{"hidden_size": 256, "vocab_size": 8192, "hidden_act": "tanh_gelu", "norm_place": "pre", "parallel_block": false, "optimizer": "adam_variant", "beta1": 0.9}
Each number is 200 + 30 x the weight over the matrix's rms, rounded and kept within 0 to 999. Layers, rows and columns count from 0.

# layer 4 attention value, 256x256, rms 0.0527, rows 184-191, columns 128-191
180,181,209,202,231,198,236,234,184,220,174,166,204,202,221,192,153,196,201,185,178,245,199,209,185,217,173,206,158,224,186,216,137,189,173,225,204,122,191,174,177,224,203,211,220,249,216,131,184,242,211,174,174,230,154,213,223,217,268,278,188,206,197,259
274,160,177,173,174,215,208,202,208,185,216,159,231,158,205,236,179,162,175,192,197,233,206,174,231,203,145,182,241,169,228,223,181,168,190,152,189,182,154,211,183,188,207,179,187,211,196,235,196,168,257,210,176,205,196,218,162,199,175,182,233,205,176,223
185,195,152,226,207,228,250,182,266,200,192,196,194,165,184,188,181,232,197,176,228,222,230,164,200,161,209,127,179,171,193,183,198,182,193,224,170,223,179,171,129,199,236,166,211,240,203,202,215,212,228,223,211,226,157,202,198,156,219,175,191,165,185,230
135,173,152,188,227,179,177,200,214,175,211,221,247,130,237,189,221,207,240,240,191,179,189,171,219,200,259,196,160,174,171,246,174,239,171,195,194,205,247,218,166,241,165,204,226,178,201,219,226,164,249,178,203,182,142,198,229,172,250,163,268,172,224,245
208,160,172,179,170,192,233,181,162,194,193,206,235,227,177,188,175,197,150,199,192,173,198,180,188,223,165,163,216,209,209,205,175,237,210,216,150,227,185,210,184,200,183,209,208,141,190,196,201,244,160,200,213,157,212,197,217,187,210,250,193,151,237,179
264,167,193,130,221,187,232,207,178,217,257,206,221,212,183,198,251,155,223,225,191,169,229,167,179,250,219,223,242,195,197,216,151,210,199,230,182,214,157,213,186,180,236,212,162,241,191,240,198,186,201,197,178,175,121,185,209,248,216,214,169,208,185,202
148,199,193,194,226,192,217,212,207,192,180,198,268,188,211,161,217,251,215,149,193,206,222,192,225,258,217,191,162,176,188,223,203,227,234,210,233,197,197,154,126,204,130,203,187,190,216,163,170,192,236,191,201,215,240,186,192,212,181,220,277,207,219,263
246,223,267,201,217,217,167,213,222,206,208,186,216,177,180,215,206,163,214,249,185,178,202,141,173,185,229,156,222,196,159,170,175,212,233,199,190,184,181,213,216,151,198,216,220,219,229,143,223,209,239,234,187,180,169,242,215,191,258,145,232,233,201,217
# layer 4 attention output (transposed), 256x256, rms 0.0431, rows 184-191, columns 128-191
271,224,206,184,150,257,152,218,187,186,195,178,192,177,201,187,177,177,189,206,249,188,165,152,187,202,179,203,221,160,203,188,247,187,204,204,214,198,165,210,228,201,164,170,193,235,244,233,213,131,187,181,176,190,179,207,188,248,166,136,174,216,187,238
199,202,191,233,212,214,185,185,157,228,191,248,179,201,244,174,201,250,213,185,245,207,159,177,228,212,201,182,196,200,199,196,226,187,190,224,266,251,160,212,192,203,192,227,221,212,176,222,179,228,188,164,166,159,216,214,195,203,243,182,157,217,209,182
192,191,219,202,205,187,178,187,178,192,146,186,186,238,179,198,211,127,146,207,182,184,204,198,254,193,193,189,189,199,209,242,192,167,196,191,228,159,178,169,287,192,193,219,165,201,242,200,209,227,165,202,185,233,167,171,228,234,180,199,191,223,199,197
270,214,212,202,273,194,200,207,181,242,169,224,158,245,88,199,146,147,165,173,204,235,234,191,206,214,196,232,255,238,207,171,227,159,224,250,218,175,188,193,206,119,175,180,154,251,221,142,182,149,184,242,194,192,230,224,130,176,218,216,225,218,157,160
256,175,189,219,243,195,242,210,176,243,228,167,120,202,228,195,170,236,203,141,191,190,148,225,184,212,210,212,152,238,151,223,235,175,226,202,226,203,186,170,220,161,214,183,252,201,161,241,214,192,183,223,208,239,199,217,187,221,218,187,209,213,183,187
196,268,207,238,152,239,236,222,204,196,104,205,181,196,217,175,122,172,172,196,253,220,186,171,212,186,150,144,248,196,200,191,239,211,178,219,240,191,177,234,210,223,206,155,218,200,251,193,215,194,202,162,205,182,231,223,207,196,245,181,210,172,172,200
258,174,166,172,193,189,184,174,210,201,198,214,97,201,204,243,184,177,216,201,184,200,161,173,172,128,203,200,235,236,227,169,183,177,152,250,165,192,224,163,230,220,204,200,172,246,189,211,162,222,204,160,210,227,182,186,215,222,231,193,214,170,230,138
170,244,193,159,189,211,195,233,189,167,159,180,212,201,242,177,246,183,206,207,242,172,168,246,191,195,186,201,247,233,222,221,237,222,161,185,229,213,202,191,149,245,206,189,178,178,234,203,130,124,186,185,137,192,203,207,201,175,180,174,194,203,177,222
# layer 4 attention query, 256x256, rms 0.0621, rows 192-238, columns 128-191
199,193,181,210,204,211,202,214,182,191,182,204,213,205,195,202,172,215,202,228,217,167,221,205,172,186,234,189,210,210,213,198,208,170,161,190,193,197,181,220,224,200,173,213,203,221,233,207,183,233,196,248,201,173,202,205,186,217,220,221,185,175,205,177
194,230,188,181,224,201,176,213,191,197,209,209,208,178,222,171,161,197,143,186,200,218,165,218,145,223,162,200,238,168,224,222,218,175,199,177,189,162,216,179,235,196,200,217,201,166,198,206,253,170,182,194,205,188,183,181,219,187,160,194,182,172,282,201
218,182,209,187,207,176,239,223,117,151,169,191,229,186,203,179,154,197,174,179,200,166,202,180,174,188,195,210,191,172,170,233,204,205,209,110,242,203,215,175,159,251,217,229,192,154,197,196,214,258,211,249,207,239,179,210,195,183,231,201,237,197,146,231
201,203,207,197,205,164,203,199,234,219,223,204,174,183,153,241,270,242,242,199,266,172,164,151,174,260,203,183,225,204,236,208,215,211,212,168,195,186,232,238,192,189,197,168,190,190,194,173,172,210,224,186,191,165,215,212,229,254,223,233,232,170,192,150
192,190,204,221,182,220,141,176,199,177,230,216,214,211,172,208,212,203,213,203,198,218,224,171,208,197,194,212,218,217,242,196,266,201,201,271,130,186,199,211,180,144,159,190,198,180,247,194,243,185,182,237,161,212,183,168,187,176,190,211,189,185,240,214
242,234,183,202,208,183,232,206,207,239,253,187,214,210,183,171,162,175,180,183,209,224,243,186,206,166,277,174,188,182,213,189,175,209,189,202,199,208,242,178,205,224,220,190,178,168,182,220,168,143,202,203,195,207,207,191,193,183,198,222,142,177,149,210
192,187,230,224,232,199,190,185,174,203,208,252,202,202,208,175,187,190,198,183,200,248,218,216,216,143,238,213,173,285,190,213,222,194,152,204,179,235,200,169,220,161,210,174,184,222,157,189,206,192,191,199,247,164,171,215,198,176,194,198,181,189,217,171
218,209,264,240,173,202,142,224,232,224,187,205,172,170,159,194,225,186,207,201,225,242,146,218,167,223,189,230,157,207,247,252,223,208,259,239,227,208,192,214,179,185,196,186,211,224,211,155,130,220,191,206,182,240,253,182,165,176,169,179,192,224,182,196
214,215,216,191,200,212,178,179,203,159,177,181,205,180,214,204,189,168,196,174,224,160,187,210,195,221,221,214,250,222,168,183,203,209,206,202,213,170,204,223,175,244,164,236,205,209,230,177,189,200,226,239,236,201,204,196,212,194,202,188,211,134,115,242
186,191,258,123,192,230,139,233,205,182,161,240,155,237,207,173,228,186,199,193,237,216,179,221,179,203,221,232,227,201,227,188,212,181,205,182,253,224,196,179,250,225,135,234,218,226,195,183,139,186,209,203,205,142,221,154,194,193,169,190,159,210,200,220
148,191,175,189,218,177,187,196,145,210,230,230,156,205,180,157,178,220,139,186,210,225,213,194,266,216,208,200,206,196,218,153,222,199,182,166,184,270,232,191,188,158,170,218,184,221,202,222,213,213,195,223,219,207,155,187,182,216,236,236,198,212,196,176
143,203,152,282,193,224,190,161,172,187,272,176,191,178,231,243,248,145,225,189,166,229,228,183,232,218,178,156,228,187,209,223,238,183,228,217,192,178,213,223,189,128,249,216,243,195,165,226,199,232,177,249,196,221,189,200,205,184,275,207,166,199,182,214
182,182,164,220,189,196,196,180,206,171,158,212,196,205,243,162,199,273,214,237,162,228,212,184,234,164,191,171,226,169,165,224,227,184,164,202,185,211,182,165,241,206,219,257,191,188,180,188,203,185,182,172,195,192,134,243,171,252,188,194,198,232,193,181
207,234,293,165,188,196,226,193,192,185,192,270,197,150,214,149,180,208,209,185,220,205,166,213,181,200,163,175,177,188,201,261,213,178,153,191,239,181,145,268,183,190,230,196,212,188,163,223,200,205,199,179,241,188,183,156,194,223,188,229,217,163,221,236
194,189,210,172,200,189,212,244,254,179,155,255,180,154,209,186,191,188,215,146,236,199,154,165,155,236,224,208,171,244,232,196,177,242,192,202,170,237,213,209,197,153,166,191,206,215,183,241,146,190,216,197,197,195,243,160,155,219,214,230,219,186,214,209
184,206,211,163,225,249,211,240,176,235,151,162,191,185,211,183,178,248,219,210,201,226,197,224,274,185,199,229,209,217,193,215,296,178,167,190,126,214,209,178,221,203,191,222,205,184,201,201,226,216,164,207,195,170,204,201,182,266,155,197,234,218,180,179
191,176,176,164,191,192,186,213,256,176,213,270,238,183,169,224,213,189,225,174,200,231,175,171,175,226,199,237,142,199,223,210,243,171,205,222,178,203,198,169,210,167,134,253,168,240,248,143,178,206,220,147,182,223,200,199,224,206,129,187,226,207,197,230
160,182,181,198,231,182,224,185,127,209,168,222,225,219,267,182,196,241,199,158,189,178,229,208,186,198,226,204,224,267,159,235,235,194,172,154,168,209,224,144,137,184,116,187,166,187,204,239,196,187,211,215,172,165,188,193,214,145,183,182,179,184,218,219
250,158,226,154,197,199,194,172,195,200,297,200,236,199,176,248,181,204,245,221,196,201,186,160,231,201,213,152,198,171,203,197,194,200,213,147,232,169,208,191,146,226,220,258,187,210,178,182,185,176,204,205,187,183,207,154,205,225,203,145,174,199,228,196
154,206,189,174,238,164,235,162,144,221,233,156,188,225,239,178,187,167,193,189,165,198,203,216,209,195,200,213,198,188,147,201,142,236,230,160,158,183,224,206,129,224,248,218,240,221,179,196,218,161,188,233,250,249,221,164,215,222,227,190,198,184,167,240
151,224,180,151,175,195,202,192,159,155,238,181,201,210,220,156,179,173,227,251,205,202,211,227,237,208,180,190,167,156,159,167,142,240,168,178,162,139,165,211,215,223,245,199,225,212,220,172,214,200,179,214,264,196,199,151,186,226,250,158,187,216,143,216
239,212,165,196,206,242,155,171,220,237,239,165,212,192,136,216,221,212,183,191,218,226,155,188,180,177,204,189,206,203,256,205,198,172,221,267,178,236,163,205,229,184,171,210,207,176,186,172,146,216,192,257,185,212,224,212,175,229,200,198,231,240,200,209
162,183,172,185,217,218,186,232,213,220,204,228,174,244,199,184,205,199,194,253,226,238,233,183,178,201,167,236,148,151,194,194,248,144,179,245,147,169,215,152,213,242,249,202,200,232,261,164,214,217,154,127,212,185,198,214,205,240,128,169,233,214,191,211
153,204,224,189,207,181,221,257,173,191,178,210,244,260,206,206,213,177,249,172,214,252,189,196,208,229,248,261,161,183,194,222,257,189,229,220,227,219,213,213,187,259,182,212,222,191,174,175,209,241,209,175,191,191,210,193,176,144,105,188,252,223,235,224
240,208,173,199,280,228,191,215,207,208,278,157,169,180,172,250,233,237,175,203,214,227,166,152,239,233,191,225,208,237,196,192,137,192,261,248,265,234,227,229,173,242,284,261,202,200,173,156,213,150,159,271,166,185,176,215,191,214,196,201,158,219,211,137
144,187,221,230,179,213,270,249,207,199,166,210,175,201,233,156,180,239,226,189,227,239,197,201,243,250,253,257,230,176,192,182,232,236,194,194,171,237,213,211,246,207,190,151,242,160,204,227,163,201,176,203,204,162,258,123,227,165,188,192,220,198,202,190
204,156,244,155,198,202,261,191,268,206,256,206,245,222,204,216,294,146,230,250,177,243,132,172,175,227,195,206,240,249,222,207,168,150,162,239,227,131,193,227,174,147,176,196,199,202,188,166,201,206,180,174,223,246,186,192,215,215,177,142,211,237,216,156
128,227,213,216,210,230,249,216,196,223,196,220,188,175,236,175,175,185,178,200,218,213,251,161,201,206,192,275,252,212,197,250,254,209,240,210,195,179,244,118,205,176,172,141,200,167,189,248,240,177,222,154,190,171,174,224,261,221,222,173,233,189,207,137
152,174,225,191,207,204,193,184,179,169,201,205,217,327,196,213,185,207,153,195,201,185,212,243,211,206,179,211,168,188,189,197,151,203,214,227,170,224,148,197,230,240,239,199,217,273,229,172,177,117,169,162,179,205,182,175,234,200,150,156,173,204,228,231
237,224,222,275,198,131,210,203,204,216,197,174,200,125,170,244,140,255,160,165,268,200,251,205,232,224,191,236,213,229,230,298,235,238,278,198,214,251,195,220,159,227,133,217,218,226,183,202,183,230,168,174,151,206,210,173,223,199,196,145,162,187,163,171
227,188,213,244,184,195,170,187,202,202,199,213,188,213,183,173,179,183,241,191,297,225,244,206,179,214,195,218,196,178,214,215,133,216,244,268,150,209,202,209,197,152,153,236,234,227,257,181,209,178,236,210,168,239,230,167,254,221,180,226,227,217,211,180
183,232,199,160,264,194,218,137,192,141,220,221,198,201,269,229,177,123,209,159,166,163,191,178,240,187,193,197,227,152,122,183,218,185,143,117,210,209,217,274,123,211,140,220,202,220,286,178,252,187,167,206,189,153,152,240,243,186,207,181,171,169,138,182
225,177,215,155,194,175,176,212,159,187,202,155,198,178,205,225,255,254,205,180,209,212,180,220,174,184,233,208,192,189,218,178,128,224,188,181,201,224,205,173,173,232,258,201,225,180,207,170,187,216,232,228,196,194,200,190,157,209,220,176,171,230,166,163
171,193,222,192,213,203,207,186,184,220,210,185,194,217,206,243,204,167,210,205,163,187,197,208,155,215,213,208,187,196,211,197,239,190,177,176,150,208,191,217,232,183,167,212,194,203,237,243,164,213,216,244,206,168,220,222,199,193,230,194,170,211,152,178
218,185,230,253,190,226,201,213,210,185,213,242,187,204,206,207,169,201,211,215,178,229,223,199,251,123,243,237,216,187,182,254,234,185,187,251,198,178,192,225,183,223,173,158,188,219,185,203,217,207,184,179,245,189,187,231,177,200,190,202,248,179,195,187
198,187,202,197,193,186,202,217,170,184,195,200,185,247,242,201,221,156,166,232,201,169,181,223,179,210,149,194,133,203,181,199,186,197,323,192,221,220,193,183,222,187,239,192,219,216,196,206,198,210,218,171,188,190,179,217,220,165,207,168,228,258,151,177
199,206,186,214,175,185,225,179,171,188,171,185,202,213,178,158,233,190,218,236,196,168,167,197,222,194,214,202,184,208,203,217,212,211,153,219,216,191,169,220,237,94,194,197,202,171,197,239,181,158,199,192,143,185,208,164,217,188,237,184,164,183,240,209
199,219,193,184,189,167,141,227,237,199,201,217,203,194,212,225,193,218,203,182,194,197,167,232,157,256,201,248,191,160,242,213,197,199,219,180,191,152,193,192,182,214,246,205,189,207,145,213,234,138,225,221,188,246,215,220,222,230,184,164,188,213,214,223
204,264,221,208,185,202,148,254,213,222,186,223,195,190,184,172,189,249,186,217,230,236,139,244,188,223,232,257,216,194,260,181,184,205,250,178,254,210,195,237,149,229,158,172,193,192,167,206,185,162,249,190,189,186,224,163,195,215,178,154,154,217,251,156
175,202,216,173,235,218,221,215,168,192,167,195,225,240,285,180,216,169,233,224,173,153,202,240,193,200,215,203,162,175,167,170,228,180,213,172,247,227,176,168,216,205,181,218,226,208,187,182,179,212,206,255,217,247,227,181,198,235,158,220,210,221,179,210
230,183,146,217,217,233,254,159,198,219,227,196,205,162,224,195,211,204,189,221,175,150,197,194,231,199,215,151,237,185,200,176,184,168,138,198,168,222,197,212,243,160,156,187,229,191,163,189,203,245,160,179,175,213,237,241,211,214,240,224,193,191,174,190
172,184,181,156,190,221,210,200,213,209,201,200,249,194,237,174,186,212,181,226,216,163,183,178,220,215,228,191,229,179,160,213,204,189,158,212,142,187,214,191,185,212,175,199,158,202,203,196,253,197,194,183,185,229,198,181,212,213,224,238,210,189,125,219
215,233,231,154,201,204,186,195,217,216,203,152,244,194,186,213,172,206,255,171,247,151,207,242,144,254,166,258,211,136,260,168,174,249,243,193,203,216,223,237,185,235,169,227,167,232,224,152,170,142,226,208,198,171,227,141,220,167,189,187,235,168,186,175
211,245,258,210,202,177,202,253,190,195,188,190,215,213,203,152,193,203,183,185,216,239,182,179,169,203,225,202,196,232,253,189,198,182,217,204,232,202,202,180,187,209,201,193,205,193,166,216,189,158,215,204,244,145,228,142,164,177,175,164,184,197,245,161
214,234,186,227,199,199,210,206,211,202,213,191,178,176,214,207,175,210,188,202,197,176,231,142,217,184,226,223,191,195,168,187,167,198,166,169,157,241,197,172,165,239,201,187,210,229,260,160,260,177,160,168,193,242,183,217,193,193,239,269,196,211,208,200
143,153,181,201,214,256,164,217,123,175,193,216,201,269,192,150,179,201,172,194,188,183,223,211,245,198,238,216,221,170,209,213,250,166,137,140,184,222,230,144,232,230,173,251,178,203,193,160,232,233,213,210,231,156,147,214,201,180,166,222,196,168,148,205
204,192,222,169,185,215,216,243,190,177,155,209,234,166,216,138,263,177,258,229,197,180,163,197,167,217,157,184,137,184,221,184,227,140,179,189,231,202,196,207,253,252,171,245,181,193,189,171,129,245,208,192,173,193,223,194,180,235,138,170,223,175,195,212
# layer 4 attention key, 256x256, rms 0.0604, rows 192-237, columns 128-191
211,206,197,221,159,210,199,190,238,182,212,212,169,214,212,181,187,201,192,210,210,204,225,208,186,223,198,201,229,206,217,224,206,196,211,198,224,207,186,184,223,157,245,217,192,213,173,193,205,205,183,179,180,212,187,188,222,183,200,224,188,187,194,166
209,181,190,251,224,220,187,154,211,202,175,207,165,192,188,190,220,246,163,189,208,216,227,158,175,157,195,184,217,184,158,246,244,209,172,187,192,226,161,200,204,178,189,207,192,173,207,167,230,199,235,194,208,171,216,217,184,196,213,224,236,187,203,233
196,240,202,174,223,190,206,210,161,209,167,228,151,202,171,212,191,169,195,192,217,251,217,155,225,211,177,209,194,178,166,149,178,246,234,208,167,240,199,170,148,284,208,153,246,226,206,186,207,169,177,202,223,178,251,232,207,193,175,166,261,221,186,198
199,189,211,216,195,236,171,161,251,197,199,193,172,205,204,228,195,187,182,194,166,214,178,206,182,211,201,200,171,229,220,212,188,200,214,192,172,153,168,183,229,190,242,185,241,199,121,206,138,198,216,212,184,222,181,234,188,198,222,215,163,244,203,188
222,214,158,255,223,196,174,197,238,217,215,173,276,266,215,207,208,195,188,219,203,202,205,188,205,162,250,158,249,248,226,248,181,179,211,176,222,162,222,217,222,106,205,234,228,172,171,175,233,200,234,197,196,179,215,182,178,207,271,169,127,195,194,146
192,185,210,217,202,207,248,206,223,190,174,167,212,154,203,200,232,207,205,208,208,198,188,231,181,225,207,186,228,167,201,190,180,161,177,148,197,211,151,237,218,239,175,186,221,172,221,217,176,228,203,174,217,194,215,172,205,207,247,208,229,198,205,238
208,213,185,215,207,214,210,187,204,195,204,170,197,157,223,185,223,161,199,203,217,192,190,229,192,178,214,217,239,163,205,203,156,168,166,171,201,210,172,147,213,215,199,194,182,210,193,203,183,219,204,139,215,195,222,232,165,216,187,208,259,174,190,226
206,204,185,189,213,186,161,216,145,216,212,259,205,159,223,208,167,201,215,155,252,209,237,168,226,247,192,214,180,208,174,177,201,164,173,170,191,226,202,149,190,140,196,227,202,200,221,193,209,150,164,251,203,176,147,215,231,250,170,188,184,183,188,198
138,201,201,201,163,197,167,169,189,192,172,241,179,225,156,214,187,215,198,220,200,244,169,212,209,208,233,223,183,194,155,172,176,206,200,227,169,175,177,226,154,201,223,218,222,190,214,218,219,184,195,205,169,216,149,220,226,189,190,210,176,210,136,232
166,169,240,173,226,208,169,220,181,160,188,196,153,202,137,223,223,225,205,219,153,229,206,208,221,213,198,218,135,183,218,186,230,189,204,256,189,184,169,222,179,210,161,207,207,182,189,221,246,234,235,198,226,179,166,169,202,225,181,183,177,231,181,246
152,173,213,195,189,200,268,192,165,201,152,173,195,152,155,164,174,228,174,200,184,193,169,203,202,158,245,201,221,252,178,193,178,216,176,197,214,250,161,205,155,197,175,212,207,232,192,216,232,237,207,237,211,208,208,222,176,138,212,186,188,167,157,238
268,222,164,168,187,190,207,245,188,241,267,188,197,149,243,186,239,227,246,213,232,150,257,201,245,202,254,184,189,147,156,251,178,239,177,192,211,167,210,187,257,140,246,210,189,184,185,164,185,222,178,152,197,195,171,204,166,217,188,207,213,233,223,224
240,231,221,217,200,208,214,199,203,250,242,176,228,198,176,206,226,203,181,222,169,200,176,218,213,137,188,194,243,244,223,234,167,185,217,190,234,158,224,196,195,175,269,216,208,148,208,186,164,216,246,210,216,171,230,157,231,202,220,206,160,182,237,183
193,199,232,233,227,267,173,212,252,198,188,167,124,180,194,241,145,201,198,238,163,225,210,235,222,204,212,218,164,150,175,179,208,272,164,239,205,187,154,207,166,260,184,132,228,189,202,270,193,237,169,163,232,234,182,171,194,188,195,173,208,231,216,242
176,204,207,210,208,221,214,208,169,170,244,195,216,201,209,244,230,235,125,183,155,208,217,198,223,145,198,250,245,198,185,206,208,183,166,198,178,223,218,192,150,249,184,200,155,277,261,209,272,212,210,232,166,236,144,200,248,195,252,162,177,254,158,211
254,186,241,211,207,156,204,176,170,151,178,162,193,170,238,166,232,195,210,212,231,177,184,230,217,190,189,153,190,185,258,225,188,242,208,223,203,219,194,211,155,192,184,225,240,202,253,221,204,206,225,194,193,180,176,176,181,239,190,209,154,178,264,180
202,196,144,201,165,164,214,161,223,234,191,218,233,256,213,221,168,224,220,191,196,178,187,285,182,196,182,226,207,222,221,181,219,187,183,196,203,221,218,214,205,174,179,169,187,223,174,171,156,182,274,220,178,206,247,233,206,249,228,197,196,212,167,194
167,203,189,216,233,174,207,192,178,192,161,199,167,173,184,169,184,220,232,199,188,187,187,212,204,146,234,242,164,200,224,217,231,194,230,212,184,207,191,191,219,244,218,201,195,145,214,161,202,213,188,199,189,161,159,216,218,179,184,173,178,225,178,230
229,185,217,192,162,186,189,172,211,218,233,143,195,157,243,193,221,197,204,182,169,174,230,203,181,253,232,197,194,168,219,173,184,265,246,184,237,179,178,186,185,203,205,238,155,166,147,186,221,193,188,263,193,197,218,186,238,172,158,171,163,193,274,203
143,186,204,179,103,186,241,188,194,209,198,234,175,211,228,194,261,192,208,184,244,169,140,179,224,212,213,194,199,170,130,191,209,212,223,206,200,204,189,210,157,227,212,193,180,138,207,177,216,168,234,226,253,205,230,210,192,196,154,228,254,185,178,193
200,201,228,220,157,187,237,197,212,186,213,205,173,230,204,202,205,185,193,199,231,171,202,189,219,256,170,155,170,170,168,221,153,219,229,174,217,188,202,250,196,172,245,171,181,171,221,195,169,199,198,173,236,150,225,195,144,163,212,228,162,214,209,181
223,222,158,192,179,227,168,219,218,205,199,254,197,200,234,180,221,214,233,187,220,176,178,240,187,217,191,128,167,192,224,187,229,206,196,172,202,210,198,118,212,212,186,272,157,183,185,140,197,177,178,238,212,230,162,194,184,174,177,199,168,151,210,171
180,194,205,161,196,174,148,189,233,246,191,223,251,206,181,126,201,226,212,172,197,136,175,223,184,214,222,156,184,167,231,161,186,188,206,184,205,238,200,178,192,150,210,233,235,164,159,192,118,266,224,213,222,163,252,231,142,227,204,211,237,183,170,204
188,196,194,252,152,190,134,208,169,183,179,170,218,166,183,166,201,190,202,211,207,268,162,244,224,191,225,194,134,183,216,157,134,159,199,224,145,164,182,197,174,200,176,199,200,209,162,205,212,214,213,223,206,251,212,192,174,196,170,230,146,194,230,230
228,172,221,162,178,184,222,237,185,188,191,147,163,152,249,232,238,237,192,173,184,196,236,243,221,219,184,243,224,269,166,214,202,249,185,195,175,223,200,153,193,163,215,232,190,187,202,200,218,156,183,221,278,183,166,222,219,214,192,240,184,170,185,172
141,280,161,260,208,230,235,191,96,187,160,188,198,222,211,199,152,222,215,211,211,228,208,206,180,229,228,189,169,246,204,219,186,144,266,168,146,180,200,219,188,269,170,120,259,197,179,224,187,179,193,163,242,141,228,166,229,139,195,214,159,195,209,160
188,148,194,186,193,136,206,155,155,204,180,115,276,226,247,225,209,189,176,186,206,209,179,207,194,259,227,224,206,212,246,172,243,269,219,204,193,198,181,215,200,171,166,189,193,217,181,239,202,158,184,229,160,224,186,193,227,188,240,144,184,213,176,223
191,249,150,211,250,174,223,190,139,241,205,151,209,173,172,191,163,217,216,223,209,202,234,156,195,193,161,242,212,225,175,189,160,185,254,148,210,180,265,239,200,197,203,150,218,177,191,197,144,165,245,238,190,177,234,223,199,263,265,169,188,263,157,203
190,123,217,187,157,210,140,194,202,177,186,194,227,241,205,181,194,275,160,172,221,108,157,270,253,211,184,175,140,189,174,177,199,248,212,214,201,197,185,186,157,195,161,192,159,123,225,133,201,175,192,136,247,155,179,210,234,122,218,184,160,198,221,174
211,255,221,250,205,153,226,199,202,247,254,177,132,163,179,216,222,233,214,203,249,159,205,191,175,204,214,274,234,161,210,238,167,198,224,140,199,222,241,233,145,221,227,233,201,265,189,154,269,135,231,166,140,174,245,189,256,254,219,196,191,203,206,163
198,174,221,227,171,191,177,153,191,213,168,217,212,247,208,164,154,175,244,194,295,209,242,207,175,187,245,154,214,207,197,116,197,203,212,151,222,197,199,203,177,212,144,211,198,211,208,168,229,145,192,220,178,238,187,177,212,212,220,196,196,203,195,190
183,201,175,178,252,209,294,164,198,201,179,205,205,223,256,205,220,162,239,171,214,180,206,228,192,232,245,176,218,160,186,155,179,291,148,134,211,265,186,258,248,200,194,186,197,226,232,205,210,234,184,189,202,185,140,191,197,200,238,198,304,207,235,164
174,202,243,210,236,216,199,202,182,193,183,206,177,213,244,198,194,171,182,221,197,200,185,203,173,196,202,239,168,183,179,190,205,198,181,238,181,167,189,212,237,220,189,185,205,211,180,215,213,234,226,178,192,170,172,230,226,197,197,199,164,238,207,203
244,211,207,186,201,199,194,175,214,184,189,215,236,202,200,174,184,210,173,222,172,173,184,232,223,226,227,194,222,255,192,238,197,177,193,188,217,201,164,235,203,208,194,215,210,200,222,200,203,207,244,178,200,233,164,168,199,232,185,197,185,191,194,211
201,202,188,214,170,197,227,226,218,214,242,195,243,186,173,165,232,181,189,183,195,192,222,260,200,247,201,219,227,175,210,154,160,215,219,168,198,217,226,221,163,189,243,186,200,213,189,185,178,208,152,182,218,217,204,183,192,211,188,214,213,180,182,157
197,194,223,207,198,202,223,182,169,239,195,214,199,195,231,209,225,213,224,191,246,218,216,165,214,196,195,202,192,199,170,210,213,204,215,212,163,202,254,185,172,215,248,195,184,218,227,198,192,195,197,181,141,255,237,207,187,256,194,202,178,213,232,179
252,192,161,210,213,172,219,203,165,225,159,235,230,183,221,191,188,242,164,185,194,194,228,223,240,175,207,204,213,195,245,204,216,151,194,153,225,223,186,205,225,203,158,190,172,249,165,193,214,199,179,172,211,171,227,220,215,194,214,208,203,178,162,207
183,208,191,178,233,217,196,234,191,196,153,231,214,223,210,140,217,191,210,245,235,224,184,200,226,189,182,244,175,258,164,130,266,206,244,253,216,223,207,168,186,251,168,178,195,187,188,187,197,232,200,215,221,220,214,181,197,260,207,215,192,182,175,222
211,162,209,175,195,221,201,181,189,194,225,167,169,179,208,226,183,205,181,198,179,199,215,178,217,204,192,218,171,202,203,223,235,196,184,226,229,219,152,214,208,239,175,200,189,194,208,180,187,189,221,227,163,229,174,178,169,203,227,209,181,201,183,235
196,194,228,199,210,218,195,196,214,168,233,205,190,189,177,178,224,164,229,216,218,183,194,166,220,229,245,181,165,142,184,193,241,235,211,186,189,165,225,249,194,230,199,196,197,195,233,179,206,199,229,190,223,239,159,179,243,216,194,167,176,267,194,214
225,246,220,212,212,239,211,230,148,167,142,147,202,249,216,183,217,165,227,211,258,194,204,233,177,168,206,261,192,138,241,194,187,167,190,213,191,211,199,209,245,218,179,194,224,182,200,196,198,120,193,191,197,201,184,186,194,221,169,187,207,210,223,164
219,220,208,226,187,230,195,181,195,188,165,162,198,276,204,201,159,219,180,193,247,198,216,229,168,198,173,215,239,206,178,171,181,197,208,211,155,214,224,210,204,222,249,242,230,196,216,227,237,192,199,228,174,174,236,202,162,150,224,189,113,204,196,149
166,180,195,154,198,171,183,197,192,202,220,269,187,186,126,228,125,208,173,170,213,217,220,205,196,218,144,250,164,244,210,207,246,234,183,172,167,204,176,203,162,194,248,245,238,206,183,192,160,223,167,227,127,221,209,202,209,202,231,182,198,239,174,218
196,177,222,210,251,212,185,177,192,175,201,222,170,175,191,221,251,215,241,226,160,191,189,173,246,233,217,198,185,186,164,209,205,231,213,229,212,148,188,237,192,217,172,143,183,183,199,156,210,216,204,209,212,189,180,196,191,213,206,145,222,223,165,214
146,219,132,189,166,180,219,151,162,220,163,200,237,210,198,168,170,216,220,158,196,198,248,223,193,180,237,150,247,223,201,194,161,216,194,142,130,246,209,182,214,156,237,214,163,165,194,198,161,184,224,192,199,200,195,228,199,152,239,201,211,189,190,151
137,250,201,168,202,205,184,201,189,184,130,238,182,204,162,187,118,147,165,273,271,235,153,259,165,176,185,225,223,231,205,118,195,232,192,198,239,184,171,280,193,232,192,217,228,153,251,235,220,210,206,171,193,181,238,206,172,150,223,232,192,192,206,246